Weights of a small GPT-style language model, trained from scratch on English Wikipedia.
Size: 21 layers, 2 heads of 32, MLP 320 squared ReLU, 4.85M parameters.
Each number is 500 + 50 x the weight over its row's rms, rounded and kept within 0 to 999. Layers, rows and columns count from 0. Numbers have three digits each. The size before them is the row's rms in percent of the matrix's.

# layer 7 MLP down (transposed), 320x64, rms 0.054, rows 42-148, columns 0-63
108:483559493558536513515473447497517498500522463513451539481629425526562423438472546443510519388435564477483417522459489502495569549562442500509515487503529569457536576408503391461453494443425432
044:522412501496548552494505445508429517471515543490479554505447506461584598447451560564489516489596429477504474517491545489479470455570454497455544476585542519550547456400527553452436530526664505
108:470480394494496499498510504473459464533441440516487597538440500498561543537398568560503558513420489518497520556445415429518416545462498545640476500504495561568516474508547514508516510391594503
099:549498567518519530565501471462522571541526424456544519499536531504448551564600447465497435480588533426494433594488516439569536429437549474449461459415395495499521483566485548446583520446494453
157:536484475549529532573510506395511477495510543435541474483521458518490577502424422483480450532402486534586440558527576521426524493534502491473503383430412469469442544569413462545535585490432483
103:392493411572490395511451516521473560510476543512600411502476497572499453493564520446537487454527460456511540470461515519495465436517457546489506556455528558399464505500450401594416435519468559
104:516472560617480562493379495476506518481497522629462562554496512495524418474441464476433412510455568496528483483548576527569536489459449496559461509454486471489493537568517584597455555445447479
098:511501419558422559553490344464495474468416443488502558400514412473462457530433565460519468486525496544512548466457499508487568475560508502537508521537461532524438469535609635490498512483525532
099:536502592501468521468505460582496579546478530474511515474582557503532508493406586413485522496523429485506421496477468387544416524501517530486554400478574454521556536519507481499594420432430440
069:526522486469523479488460414495517521559475505434479554562585516396497486565451448508447445535533487538510414476429506443575492483516551560407515431486472509503508537532627413532541554512634492
172:500511440530501559389494510571538542471522520426496492514502482572639406453463530454525510553405529500492570545533441563495442547532549567541517488485537397548549508425446468569580493525510517
083:532579544501521584550495462494572406536432413491486463492551489592471446488501446476386555487547530452553502533532465522511501596461486478543499501571561491492526509506595516429385597527532535
091:531443561553502515419442522514558533504455548510492512554426534588436565407512537539451493513497519544469485467526489570500545575622518497465401396422512506517568438446507573515596491543506514
077:494440476449478528520472455536521528456379507567542427627553519451559531457507487419563450446432532478522413475402491538504464571462509538532577529443481558455501494532566542550445423460461505
094:456544407628499455431537516470485553433572405498425571495466482519537580546523480408467471485484487448487526527453494534407557497447456470478511548442468494554510502520527493514471394557488384
102:479447587532577488401466476543547464554454551489504386465537577457498612486532476506531487576502482506593583452493466442453475608476428544512593453457492504490540487499417505456515517540487545
095:477488416548474489498471391421572589512416440529540485497452508498553549482488479646489454539510507588541409480514498442511505597515494574504516479520476409466558453531551521551544426457507478
127:590461595507510519524503443525491481467453401445575618479524504383456496550597401482521483556519545598476465454483527474487443425505552494584592528497517457494466456540504553474469495496491484
096:520461488556533507530533577517443416471451469464517450529528530520476543538495543418566430482502482496517467482444438513521505539443469420489482543547519520403540370579504501525434488572367387
052:492466520567445441489473511525533418414548485421570453428532549407527557555528507502558463510473530526396478463620569492498511577556508453496494575476479504525519572445414494477412492493554566
093:480522445534530453491456487578412533520520377544487434511485525415492552524481445505522451572492520456559451485484406517546472465443468529492527469507590474445497568417439383418570562563511485
064:504555460510373576484502511574509502499526531514416502654462535442560508537457485461506394491540533521506566508501495524582541414446576482512423498488480511497564561513561555558540482494503406
077:481494510541561503523551489513460527602584490454509537568516493390515535566439469486481587493502572504432442555479498551424496531532570512444504487635502440480384488582537495527484491496562583
044:537575508513545502487511475497462499548484485507472458475569474543362490472455435420554392451525525531501527542582420559588549510478542487541577509484419509617484471415521515581526436554498512
115:530569505567580491473492442488499501536559477508405475497454462451536521495528488583542367574507531466542470478530442531492515513491510509475481495486468357441559649505503570438490573451555472
098:591462458530477564531444455456565473417511540416497551456575521427466410465454566492460503491541559540523529446507548577453577443496491508604442439515410517505532520476382541518509520460519542
108:535526522505542580511489477511504516508398421465538460467584493506466545483484466499479509464370580465480558545550498446584487563446556581474544478523560563469399479538441586442463575488452429
100:412502525440554525445515537520487433504513561528528502577510428466494516536503462532546455563359498467549520473493518531546465361627556439442440471448507458484580518417541475489468516512468548
109:421521465496508435503485557564501518457445493486615396543477483507544516538546482418528479506446488462550495550568596481555503408529543499528466513413479447447505561524502368581462440488576535
099:517381486521513566485417528473537505573435564473493367549522589565486433496456457603574486489529409458479432495441493483545423451484451444499520520516427486474526554489481488535486426560488505
100:550508434530522457511482518489541522597463502554422455473366492618511537471452521443495461479414377540497501462415493566470557504508507507447527577500461553512455465507420480496599498513431465
119:464571500595554516499548492459537489601491482533514525451582450562452472502494510402446629546524522464509489451549492401546539498562364519499479452601598550512465532487529493495505532478489504
074:407512477464474528405542471426539527564423479564461397477480406495511566566575497512515465523454586518457451555588530536547527572470549510471489585436558524507543449532442490460453558482550544
065:525495474516530564517476452535514540538540466447413544478568415500486435589457511499404526539490516538470489508452570491506431600480481529433575438471509593547421537547618481536459587516427484
106:517574539544471489377442516495455426488475417460488519422519509573461491535528450451522556576425650532477558438476528536510447558462568550470493580521502441519500487493431496524550515508431571
135:456502442519511455481525424557477577488454450485562528459470457431432622383510541538631545519407492439454512438442467523465490459444528505447528510570549502478455513478516487593487421478520510
070:499472447468486466536435541380462374473423491472479555443524580477485565557573493595542471447464484491452495427485421470507460473499478448411514548453476437499490541428490487448576486516531597
052:494547558457461488449489454411478462533599511525485541558548473458462513617543470553506490527587450517394521493615415514546495573472485488531474471512520495516543641515559520532473584466475464
097:492383421439555474533533444555475582498433443530521456536473539541550487449470552496611523505503489536587525492531563613514590524566513552528471517569500567472517498528487531553542428446521412
125:528542501643607546455435466484557546586411540494511560502530451524567481437409482451555565522425537548454473395465495479501532529550468467498506557441530546460525552491520459510569452449492509
066:482507489515577523523554513507515498477438451510493582502530479449524593501511480405546540514439592445456485552558510504510586581492554539564398541487513466520391520546540527519407453402557409
120:512477550519541476477401450451528469570503537581430499458514484496515546479436464411486465376463507500448434538458436523481519512523551543470396513460471569449446540541608538436440400491500562
117:459458482562502558511495537486445465496387498480608544546520515520471533538458527472514427538438502613500501562512505443590532512545511511495529528532450547533613404463564578545484526452611436
022:420588521443514542479477451553603551518475486504484457456521565430538535508572479531527446471451525520436479481488514518509580505536499552477453541598587489458503613480530498457471499350412452
074:448486505533379407463499477567487515605496526474507514534418424528506471462503471569453437545501509519539497454618499462508502429533507396508597584551500492425453503517442455565503468514421461
108:571482472462486479547437550464516481604407485508498506573455489370445517485643474527503460494431440447467505536504467416493489563485451512459518488479467435473519511555412490501474517379565536
128:571552519626477488469530502488500612513497510538457403491533534481502461431533514439564527507477546507496509468520551493454425502503486467522575503566461632457436518448473537509561415593389475
103:443487579482509525405491501473468487459571512455556521579472445437501521562562517464556433531414577443449559528558504426435491551411530450500488461593551453512580535511607500477567520462473524
112:519529362569528516574536526496425629481477508428406542490588480545537498531438471506516525501514544480532505535498444556518520440505478424540449594504563458394481527448548442461448482484509560
010:496412470458538517556461515471612500548353518508512459594485487421494494480467542542527564518470400414509474553555488603543515589469540470475432517413507535521579468502518466510487483528441492
100:494489550420472511505442470420486527523436491434571554438508556491494473449371518513552447440511471535549485459427426505566577595551441450521592458493497459417554491423519496480486538478591498
131:429547601516471598455527472461448544483528446484468545494445570512489505552491556459405436488587434527519519612437546547517490468468552502514500555511481426552490603437521495525429561502585552
088:510520540501411572414456484515488573515465549478472496551546445396431470557522487396458542468495558502568471632427500515532526558466491512467537464482510525491380508509522479558489433419417531
080:489480463478562486549533544520533550521479550480500475575480531501430513485476512552545467552521479467534542555525480495548466558447614526554333515485531341436472613560478507484450507490483561
099:415497431564449573470467485521536519498428531563514498523568480452456576500552521439582486500448599604390508595580572526532539456548564487433500462442456529516475498566527552488493540479474516
118:488522406487503497421547450571532490527485475438441523466536430514622508509508480416610470457450590523358548481586536495476524457468477519495551480542470554580485480586527545517461496470495444
117:567526464563517670469484487608507552508467510408460575488565514506551508421361517521545480512498529482496583507535502523433532495485514505413491489526457549562569466472459480483478428501489569
087:479565603482432440601493511508509478465504502529549509508591492541467492441435540536512529512613475466484441497402549401462472550547459542456472561434485519501616446522485450520524533503571404
082:533507523430443529634595512412429492445533441455510530445481381552518521500501462550493529475456546442535569520469571462447469443479614488527414517550482570467469493553466491481557519518561482
034:524484509457468488547440514504423439496430509554407506510466574522519461498481488521484519525594440498528359532580502484538530552430457484565474525510444566440566524487479528558548470546666509
158:594486518558502413352525486539534532542502503457372506541535492493547446524425469492586495468532544485472498471453580516503476540518471539509605519499505494527572541469502500533594438513437385
112:511477551540535552482488554531487528578536484555528509511618565507607446494502484432533457404464516481451487515478582530429509508400549349483544479494425505487461412511499554477493540535471418
097:543436623462505550508490475555410550511415508513463516498491460396488555485503513517521538574496558513597500485469563559443425515544541519525496478429581454559477454487404519516626516446473451
132:388510492508446539531453533594437522535433503458487521496633484436486567465460490481501492458547627454522482496501472523464491543561501478555540495506523498454539397477572547565573456374520507
089:505505499467459503506595430481482408443481510518464570444488453523425547418521510591600529510441465496517577475418481537549569458493494548515499516494474459567476456543511421430560586385521570
135:493488494532491457462537473524515472543433506440371496461484544533514461476502550515596463520513607365473530485586599524514470381434525622492509474479567503494533509552510571451515543477515493
052:476478422559576523490520472501532429541530440487576447510591475498603473501552493432559435501448511525455539463503598416422438438488486534506505533412478514440413489593491500567473547416495471
083:432493535513543490482450548517498526510537493520484502535555478453520516518465491497584355522531469566431574446402578488528530496594534488545528468508439519443510581500375602430531542471422504
081:522465522517594507480441499479473461572469549546463524523511568528517422526406442497602527604447523476463465525527557470613432472465536416493505433570500552430499446561595501550501500529521577
098:605447518490512490500571399463499500536530521474593590572497548491508493528480505532489521484510520424481546614499451469491525555529505477523477526523412522508454632607527395493543611484507517
114:531448512585446527483568507462498372470439505510396493598448513489555412539536416432422431532605557487499497542571505490543551464550486531571492494488434475541485500508574523467523532542527443
067:416479524447538484437406428483530457496611522408500409501550520416466513569516444500491496448509511508527551528504539489527586492566539513498482541545537527578453593432547544407503461609485494
025:485534494485580409494556554469563531537477504395523383490508471548441481473356539561478590485550516582569430459525483495521480540493543567457555520415445480479464479521563539521507475551518441
149:425549527593497477592472465500493508563507498454535546540477508535440523454471512511564507488502545532446477428544598455462440494501358601526504353561522514559496566450493472484502451523443451
117:543448437538497456495550633512490553469484446525550525365514574545579519537524539500507611449532533584481431458423506464493539541559450533501513520518534524493454570453544504479498405540443564
098:491506555566441497536492510548475513529501504570485545502517509443498447448494511485611521433509454560557427547486451466491413590435401525444565532495473523428458537492465543446470376468631477
088:510471501602445525528436429546523534490519579525435487529475502473504508492528495325467521461503534481537439510486436502472472459501597507545583432455498528453437589531396491397568510496501463
108:472411452491503529459522516605508621524464426479633432451522489448642481447524589553472488496509540568525491523516512423558402466514497494551521420449507535469495503473523446522482482496499472
074:453487458442482482428447481539423479451459488483478418521557520533343533437462534388520533491609443469502386437492453496489497560484514454497546492525414464496424535481503500457557495532543560
114:499496499508524432533577505557421529499466472465443503623504487524447513451404553466546544613461570538579465541553526490400502526452560465510485525664507544528489460482538519522563545498489513
112:543482488582582549544483544462517563392560465505544488534495451509564390503528435458482482497475568528478558568554543565523476430490425566553509493547515408508444539432441507437530599558462495
100:534504506437478450474446551493440500484435615601542468565526458538487541438592517451450443574447516461504547533406461523486419495548434498495527514481575567544530392462532434521442541521480439
106:494444487461563524436548439565419499507448419600571419493551532605475642480481559447474517434523527510506513487503547506522594512475481439532529490489473507480392470494476512463555593447502489
025:479456546536611434472409515454475461410538455509476564495504643483553483436443442447422436515547460501587495489522557501427509456511460645492503490486526524467530490526557474516547518513555476
099:436571531505545453570506469495516617533582558440518513433601540483489449489522438508462527528473491501527507583467463400488564574524583505557566441417440399478500442563541485534550496500484509
083:473455514441523474473508537400564556425461555548556568577503469485504471422473462430474574457579576538447542490482494576476472533383522548570478448560528495460553551513591487480515518545404494
109:501490590526518542581485473454575548554403613480445425544505432495525415478463506558585501523450467449498624479462501479552531569435527512494473422518473489477437582541519558499533498559515443
090:483381454530469507486471416573530560439474512515454463449493445466506443508436429507502516431565531460524481500550500494555473525462452512589504546539486594524541466523477710525538475510491486
060:479575464449525413499489516556509553562455469508544496355494506535517459523535502528523497414466481460470439519501452409437516568501530536394517491510520471449515571491657464567483491431559455
120:516524503544389544414553545501444469451497471495437506542441486546538400483440471513552506450509499523606427484505435556451489463471494608614475494556455574560444459515461584568501540481523505
051:473549474562488478457455452557535528558499522529503452496538536483513448564502497350489521417458573477532512472491403549430521487500555483578417427484472481525523564519606574486449512430612473
096:550469595460407538595552460476539541472442476509503580475493542497466493484523507513623448472477469455452541470490503385430501467462540480566459561449522581453583419486522487453452571461440449
092:505625462573465426467555561477514486538544522428425486389472527533477492437539491544530573511586479421479473470429479473510547470484475473496394538530439468442528562493435436496425562457521562
101:523478534575548527498481377546495480513502491538558496550408556403444472486572473407512614441518512482511516517527494522532508487459459447465533431606561468592493538495587564522534497416498439
048:502501565379588651467495562567564589421507489442476520518462534463519568493422495524480454568506535556466504539478487530520492511519556475508536475504387585514500422545489441476484554547522536
046:500537458481573488476378582550490413452435549457600485454434571434561527453479396507490433454415465502525518531463453548493495529536458555489525482496436494485436484545440457583511471503581546
100:502576556518552469517492582587495504524514563545473425481516548553501416435516561515539499504482441525526510514494575574599403485542503489436533464390537489542503453453591508402508438458446578
094:406491450523507453501439492528563568458379483501418463443497390519466469403565528432559522558521489485516406421438537479509511425548429547469479555453486489458534525594500559475512462509529488
098:444534535527449415399496571479529443474435482505490442366459457492511557463410471409547596552492478531536426563502491420435511454525530422506538479530535551505493539545500493573506433536503441
080:523405484513511534414525512535488458528504551584463432542531457487480566449535560511441412496522440525487424590512407445478619468483537446524510546539593502477459481499504459601512439443428456
070:521484476504605461540576470510465513465466440459510481399525582539450528513466582427570467449566449476584424576477514549473420560483529491467453504446479579540470582590469486452426460508534522
089:461514519454413436539520533504441362478408512546505456523569482422477590544493501571566495509570494520465488557520509421427605550526460458513543517487453550484581469465495561481549480557421534
102:433491484464593514538510510495580427503575420473495547440541523474518545501494587431473501512493486495527463539554478511496530544463518442585410435503483412450480546481549521406476552410605609
097:507578525601510514441449352434479496539416514509508539501501452444511508503504465465503518496510656509434547504535450493485512509498489566505507509503568573582508467361460524517498435439560487
112:534488454584510463498486467413523529505453496456470525491567510495465425518501631549475550477478443517530541475444480615437493528588485402565421497481454542481528549453578448489491473372496562
125:531512420636577429578506422549596531563407469462540525517474461495478501520469473466426461562487557484513572495473485502491466498534488476438475508481498452468514618518581561511535509454537613
093:494601487444517553567486490474540448529450549449515573496502393540503407416605462614572442490482475578465416446485558480520471538525497527532514531500574566532474417461517472456490451514543526
# layer 7 MLP up, 320x64, rms 0.275, rows 43-149, columns 0-63
044:494504467513453479544587527535545562517502415490496432570558517601537431568558494491523406456444491521524556468479440554437516477566561490559512494471453399441476524431375435474530486481446552
123:486487575586484528527460557557530529433539538496541424509494585397505485536630532468482492442565495463495541526558540470499497436573529540385527467594431438464537461444428508449503454543478485
103:550451470554523481514488507447531504488506519562534520474539553471605460503360471597609507501431527528521561437473459423500450559550543480471511491531572554539490449449481369575520531499563534
145:498512566458598437632466530465512466505572571478509468431519599508481539500483445579478484474530393493521504438523482523524573511525469549567526473377503431432537532444470415476522552495545519
115:560521591517482545375619374448556460502481499464464550477501521438516466515500532456534594487401447531501510542516613419507515492514583513543465482558479507496437466452493554489479501475468432
105:474592526514495444490598433523408506509507520538454543478552512475438599579412535530420525587466483600506426503521469456570470569510557530564487535469518438476524521539451434415569504525487468
103:468401492467453540560494527523575551473488505572532553539478533493622411529509521550473545492596515508482472563479532630456427495597496432481470583519478521507484494483431414536487460505572435
109:467428466499421466460498580556476515441364473490576525401446497494526441522636527516454450473554530496454448415487608536507475490560547485434468555421506493499545517490503498549505462431503514
074:477459524428573462406486441527507585427407537501528467482489575507568567520509509523528457524479475573433523445489551504482562475514466584525509496539460472577667576506539504481405529516500535
134:380504539498489408478465477458538494512439562526584518497441553416525460475435482536547497545496403473488516477605446503502488453488593502486449475544426369545486515528506387459468468510437499
094:483517485514515509440501528480452548519549538473587516523456476507431576589538533485496514500555497514548419592534446474525413381530538575456466464492526540595417575475517466626566436461499479
095:521527481426467540568419447561531470527514493456517545497508409496484447490522504519604423485421560445550495415528508503438417396493546398468525578535497487551457469512469443366477502465505497
082:418457489533503480639540513417423516481480470555548567490550427488441482532564563525528435472459452521450480462512447431513526560427443496525459489439540560409393543510421514528536479562531473
095:367521477461477485469476514547509543465535480564486515396413500461562413486526582511463460543505528512493382524495436520584509455521486575589450508423525500528521523524459565476482509448462627
103:502490388518446513532519491467465524545510479529457524582587440521536544549556511499462537454524472572397458548484441443498467418494533376460422536424584510458393572528466528434494524486512478
091:547470399426540501464500480487491449478613382603548513466478554570529500499578504484476463464513450453530542507504544568496494444538408560462472361503559500484517547468585479488468453490488438
108:492428465572474449489492501440474507564514575474466444546471514483543554582404487483487408536447425487505496536496496513457558533395499498450411400508407617511500481487423464461591527476509547
104:542527429488564427553439536548488458464520496512592457531522551536538500545503521531462479581532511493573527417436524386562492450507475497593444490499405463421569507470553462499539410612486482
058:609521502426545541514581430521487531545472461573494610503456465584475396486523490466483481455468476548482531602434501526562487479460453453505524452472550469555411439429509430414482559545475493
107:415574423519495492508402491465470532508499556526500525529603461440524498543532360509433565430457429509513518439554570465476602471518503436516472461532525494436426565451544560468466567464492508
071:566561588576519496499523478397419484429469550485561461419474518514553478481580489476478616504503458499463443510414465502471419462474562512462605542602524493458557506518436518515449530535533562
085:499436540488374470422447577489455590475465472520493437495426562517483491470544535515505439526530516510421523368445531573518546431550501479579462459498495543486466494412445438570495449527571467
045:453490492449532496507552551446432445512476581460521520496482488400488395462383498425489438448600505537548483457609514448543520461551474428496514535481446577586481514530536499468395463549491506
123:543488516524482461524546362460520440451540469521493514514475574521503415485594581540492552509474476558508456548435492469417417497455486440389518573617521432494437529535524463497487507531565435
107:485413498476472445496519536500536555435496465460568505565598523568594497559581461536386548573529492432537463585446508589611519526444479466463457487483526502532529454445508496480505505559463414
115:519504476557444476569560492464512528600497561533532562516546517609552381506478548516437491518518500439504439492566509461536560494494532384471455490475459518404606558561499498518490434509437587
108:558516471529437453481483551441604533561460523583511591438525502570541490495504552519527524534496514513460379511573508512509416501382520485484488560534552591476466416528502516460613586490486494
105:573528514489502491505545449424568476494507511496479559449480580547644527427529489500520492471524507484436532559445548489423437435469514452483495580464582471567449339504470516477536540423513536
105:388489526469572543569485540536449476420480492470552587438471523487491524548527435484534488518600482516515433401539433508499562555584463590563492487454531469447465573549421572480544505459465448
104:497421436518591627463506514520483547440494551517489506471509504434466525566440559540563576498529524498554485466575455446489459591448593526472442393558512457463543473502539438502485401529445536
122:487465461555487422514423571512430488536516528530502544340503494456553479483495471536467523544565509464452422423465387469559627483491444495491525512576518547590479469488509463486440511494416525
083:497576540607600510478496492488550461483511580482541486493527543533536423472511519506515570466564512537476527475537525461564448571506505594432414457575518456505554590355536466539466442552469476
065:476501420335542430520497447517494458545391437576527461470475478538527497490395573458534509450510461502555526471540469495464438492426492532439473523448450517518536597519587431475498488423478486
105:509493554437463461524495517479507464401510506582545536549433570466558534491413545494479496557494488598500531584493495543397455468450553459488514372517420530404471481520489461462452485561595450
122:548439412573481473499613447480478504509566519545528487551423532527565468500435535587566533421515478454487549458459483469431535457545540537473415398492516482474572444601544489499424492500463431
072:496507442557546530480544496652586563503421600606531513565486467516467470560520475494516581461593556483532492450534506528477545504464501598485406478566552522491495518568502541475531547484475569
055:544426561526417526504419453475447566452527652569485488500503486567519495393445535512497534508487500562493556519392500545541494490474504497438479566486518538494467459499510603424620528535477496
108:508510447444502447489462407535431544534468523411500594545435510491528484511454508557565550522528494504531493461374486591570553463464451528437457533563529620475418530553513486574419490491507453
115:494454447475456485523487550468533468509542575528457519446597478513592521503554483485564580460453453541569496461478450503565594427465405523478478496592494551622489459509444470557433452576434493
067:439437514590543466505443532553536503560580526507511385439503522532475501493529520554387482496580494487516547455576465455513467450559540507464589572442542514448514631440516492509482486543402484
125:474424566519504479474597444508571558487495548465518490576447479458513454494478530479574607514545484566575649461540510420552440489477539488486533529541569457469459525462413541526507486500538607
111:506503430510540466576472507505514488453554513510485465578447553514396573634533437527526386486535506421504537428488520511407526518388552433514482476581511458514478466490492439434471444453470458
022:544379508593608519509510547544494455496596557528466542494356466558523443492555538536468540567548576538496498495563481500516389525500494497519561510420457470503504498530507439512543494523564580
087:386476565498467438579475482587490454467466486554597533458494516479492549546437542493485518473591548471461510463478583503473397418506497386491461505523585480557525396469519478432558510473467541
116:502570540557517455445544536487501541547640487471483523498535523529579484527365459526559559501629521490508427522542588499547494437507526458439452443465543524543558524430490425524558512522439497
129:508467488502471450491499509565513521481582487562565550396590545501533484515511492523515583526498428598460424513480486504582483396537581397456480535522476497495649484465457450460491502542439453
104:523454474560570406571543477563561512476537546577416564497570498502609471437480468522532565479566459468473557441530501469530538555570371587433457534482464510499533529548457454507518458557510488
111:468504521536553485463454416471506484434476478524535582564526585498472550467535508503445484402579379549430505553599597486540413445492494487536503499573527517547491461549457513527535571479427582
014:483584469439517516379445498527432464445568530513486508467572448477456517546555478497456401558527527501468487463518571386473595501459521515407517479501453435455546515478546543477495513398589438
112:493500537429545461529499473430468493523437534457508535484523546414566560574523611592515602466441497533407546550585399549483540429526440505549474458565545541567510513488533537451520530559520516
116:572525468453547373552520494510490385537508535520547504506575455517503511518513417534593497489432497508488485424574462452436588505523443423522490455546473582513552435549470449468533502493413405
090:440492474523452602557421456549509509459547516526488526500574481578494566477414553548463490477550438549422533485484502545393516495489487443408521406453507470500452468535403486464446549456592574
078:521607593462476429404524495462471494485488458528480583531560556417531483518457407512588461481566501436494443512481503523513509473461497602511566548568423502526504466433485474522471543422522383
103:507497558468517457614520560391449440530544529453488548511538501621507529556463495508523377487442443435504400454504534487469569519449474455528477489503542522558562459485534501506592538443406475
101:442522462497475602390427446556522512507455525578581506545500530472622474442485539544469487532463376503520543546476482508447479453517545421451468491498411519538512496580486482528442420569443528
117:448504544469522472461520592504507606566503518521506498513542601514537513519471549510480522437410460449567589511504405335497446516514511558517487536541594540568499456481571505476473499509473412
093:483463450563534476424551548437537553453518496607473490480497508430542522501534500491511397446497439522466564457525431492510483427437530431463596398584497469453560536494467475454513472639492464
090:487461508416478493485486572528417610512548456500513394498446563361494556520509550531529493501514483465503572533559457510538510527490362404443453515512514509418588487445489484528453458469478473
040:504512518435536508525532295489518492572502528432504481497504511602439529532468584513554557420455524579484519524449386557508474490516528500458437518536501455467523417453504429491461511476545543
131:622482490468452450545549499567422476536508440431481522547495596504567456605507463522540498420648464449463438475495532497513487503527462483450501491545602529490407566516487547516508454502474441
110:450452485482547439451538484473546644463462532505530476466468456468575545467554461527448499502515509487409526499534443444470442452425441460507376560471525502506608402445469512550558469476476576
104:574437466580528447558409475488488533425545519490414466541515599402608560540474511464500497466553437500461483610536416524485536486472455472448433472500500568495487480482439528434431543499458457
132:473501553348520470493519500470469463523375469517543612446549502530548498455529427541489560527545472518492492487489400544457564462539596420493473467502505477490598520421466498490453542538588526
096:469413451559435530514526523473501595504593446449538473567578539437504384479521534483479539441521457511483551509536487471540429494545476416417480498519479478463532554448460490518482349599492508
125:536562509490511513452581529430493471409500471538417546481446514520557441496478383535519493595515497564484370401471497493472512464457454619432513486448544487457538490537459507474511556487410451
051:497566465516391492441571478571532449472444526566464553571492502480570616526485528574434399489483476480498531532533442508396438512511536452495509450481434548498573394589505516549477468493466488
086:570421353494466549426461477493481472506507498547437561494552514472518484569546550507409613476467572495488505442532510479487467445487474512449523503557479533565570532512530407515504556510626574
080:439498538458411481494522593577435532488420474508543516594448509519535539481514507500499506452544527539499506401444479471476557554544443547564407517551458462465511566511427485573410405452536408
104:477552461506599486513520566597522371432566556452519534513512459447507588498441530535512522500644479490523501474531538414456559497590531486518485532490456515454524527587483417535554508459435495
105:565391489619434486442486468428451485487556546518617466509480519578513512547569557543500524474480464573547469470478492513497561445408485504526601537501593439490526540535507448538412536542465489
070:509553506507519504557519542452513489506454466470519510424430510564522473515579591437438485530546540504500452456572417482547438498463432519479422475387454560562536518593456391541403466496534433
027:475500398444530474438555361519523404513464443498472453491514494463451475587462481479475479566561458526573459472557411546545516430530495419474470482478581447496478521481597432431454451524517462
135:532501469478461521463609508611536557605526507573598493451485547464414550512497558493425519558513468501569492472438445504510445374438584462541472408463502494498447473528517509474457530456495553
123:558533565519421462572416475454547420508503523509495434609524473501528456520637490607442446556497485484520442542519495531530458497448467480460421496470400522476613486533455446483558531507494472
109:527494537441427466542441493548533524457412510649514452474472512411470438497526527512517524483520461552558504424559598516500514489438483540495535575464502448405522512564521605497543441413555456
086:648558506572486441520509363457476473483550482534484491484428491447525617426454528561448516552463463371576484471537428482498485538481543526469504518470465476517552464485500526495490403534484484
100:579537592560559479489453426478633445495529555589455485558491504466525574539525381523538523582472460575465539513514484499418486489447563484477445572554447438550443470501480520524502486439468517
072:426572520381487492476531499400519560508538550469457490460517534529454498500420553519443458537514567510510476487465473559421482476563496547435555534490472460561476478510572473452472617377545399
107:456426461491465459482436439541416459488528402621609537565514480548521512536494491473517506496524436547381484406512502495465513460516467455529471607471485549540565523539520419489469428443541461
124:542414536506410541463413538455458539513523476568537560495420561477501432532496479520456467494529418517547496507450488580532560468492491476387505434466582512567515432575549613569434535473482483
106:480432471422581489468538485425481509424469489444517538498506448626540452439435488530473514542443536499461444486491467450490451497486555475567421534474484492440575630577463450421550446447563510
100:452498501462542476446534555415492513520564525380503531479478533525477493552397596551464505468499522414551514471461471509514387480526449498465505417588486539532475454541519531382566590499545430
024:487434425486504441475490516580566443504536578482590467537560455568674526552536506450496470464442542514424530453585493503534495391498519464584533444507508459495451483451509546433476488508476494
097:516432541476531502432457502534521514501467381569538405437447523516540528552549528513645541500594523464479486530523531500512456450437469519420445573545491523569485487416440444546443464413492513
081:517499478565536464531474460582488423528485521499527485458519582576519516515524514498476496516494377468508568387420518503602408492512475458510415432536470569569427607453556496501555482566509471
100:546520498521521478548559534481423414406487476509558559411543552469601525557514448547498481596631511544488447584574555576501522500460470520519508471466503521492539531569505459525422574477431481
082:513454523403481502458440476413424463477552522567517524515457529473528547539410566462502488519469448453621477505538505536542538544508410436601458514468563529398465535541495517454614433510467525
064:510482554584545485363502527493454491340570521523439476490539538507575425516536545509468498587467532468450512525544531527447566455515479468495525533459475448543491522542466513500539521639502594
119:445484479503557513565523515436517560466520482507573569509523455446531456512637463588471531444575559530577565490488576459497490452522432467432387503495513502379516462460500467507474510568430444
048:463564500523462447508465492485527543561592578514542393412557502477462509535511576581440487524553517446508425436462400464434465502566554492572551538549465541503528605503510575468575470534507519
106:522458407481560487448405540546451401497556481534535504483564553559469467605577622464515527518538478547430538467514591524501468462522477404525553445535502458546477575523448506495565431490523478
106:497508446623563567511482501560483454391456533527457561489485535541599449448547554546516511469453452529447415486555557449543547563493544525538491493483452607491455575504412531409497533523542489
095:503507406550532497526464473526362482563486476465495485533434437552528484561642508594494434501451533523486473433531442465523526486497581560451450529479451549440490546566474511465476416456509594
053:491405509519508472544615526513435512531444479577558523491476537445491535532544486513468483460488498471512655563515473470547610550450504433514450471464433506507390577485479494561529457546422431
049:475496495490458442446617458421401528585472469544501528498542480490519518463521482408517527504518505509387584508586529409501532389492526487511398480479540506484504469493472523500530653515468509
110:556501510459462424547347533541473513460475537564490568552561417378487514450520535533493498514430475518608537528580450476562525464510487534428447513493515394524522506548459536537457467462521440
092:446592420538513506573635458556471514469516559481516574508500503456547503494522645492478412514558414552466496491477512488509486431415469521462499542470492580436468519472506515493515564521612456
108:531487488505549613518537507556598465442517451422466500525496545504491606529421479542596539565543406441483519457573427405507528553460570518487507528505418458495489509476474461460410448437517497
090:478475551487495520437482573538458444472539510502543449535546447510514483575360510484471478513497438544484408511418622488435563413541553534435527543449578589496476494472528539441567497451561507
080:490589612457505517463504548488520500587518495453520562521455459458457500550594486555420521507541538461420477542495515466473635460499464616473558494443453398504574491461483510503551524430446467
094:564470495514438463424471372448521523483466535552510462470478544514464433481565455501479525459481545542505573398516424480582481514562604460529425404589524430455561433549497463527479544483500471
105:508479501485558401527602607576486462478476515598497554499446505421533425465410519512502532535429362505462578476566545487479564534569519481564552514505469523436499475505487575484468451464510511
083:564576500474457545478572508477558447437522556435576508454468466559416477495472556481452495575488463512502494517578482432593372559436560575450491512486478490597474432486489518526451469599506488
111:410442560464507507570446469534535499457487488497494581528444517541543512538457502452459541512571504434566496504609603484498494459418506522524510455532548528564429506548397567493445616428468430
111:502465528419468477541462495518579449480531546600484499510465485445483491456505556597488551464513525492392544489503572589503420467515589447628493504445537542483570443465383462542490504521525433
101:538469449450494537552666545527563627453411506522575544498432533487518580560474474457451503540573455461487557538548456547563530490521435484438461467505547507489516466499458424437535506445492511
092:493527573480472468451547547489448570525532478551491555461421523511499496409511546513617476537539487486476569543537452572428449564550526556563461550456499509553518451538368545516434612432512489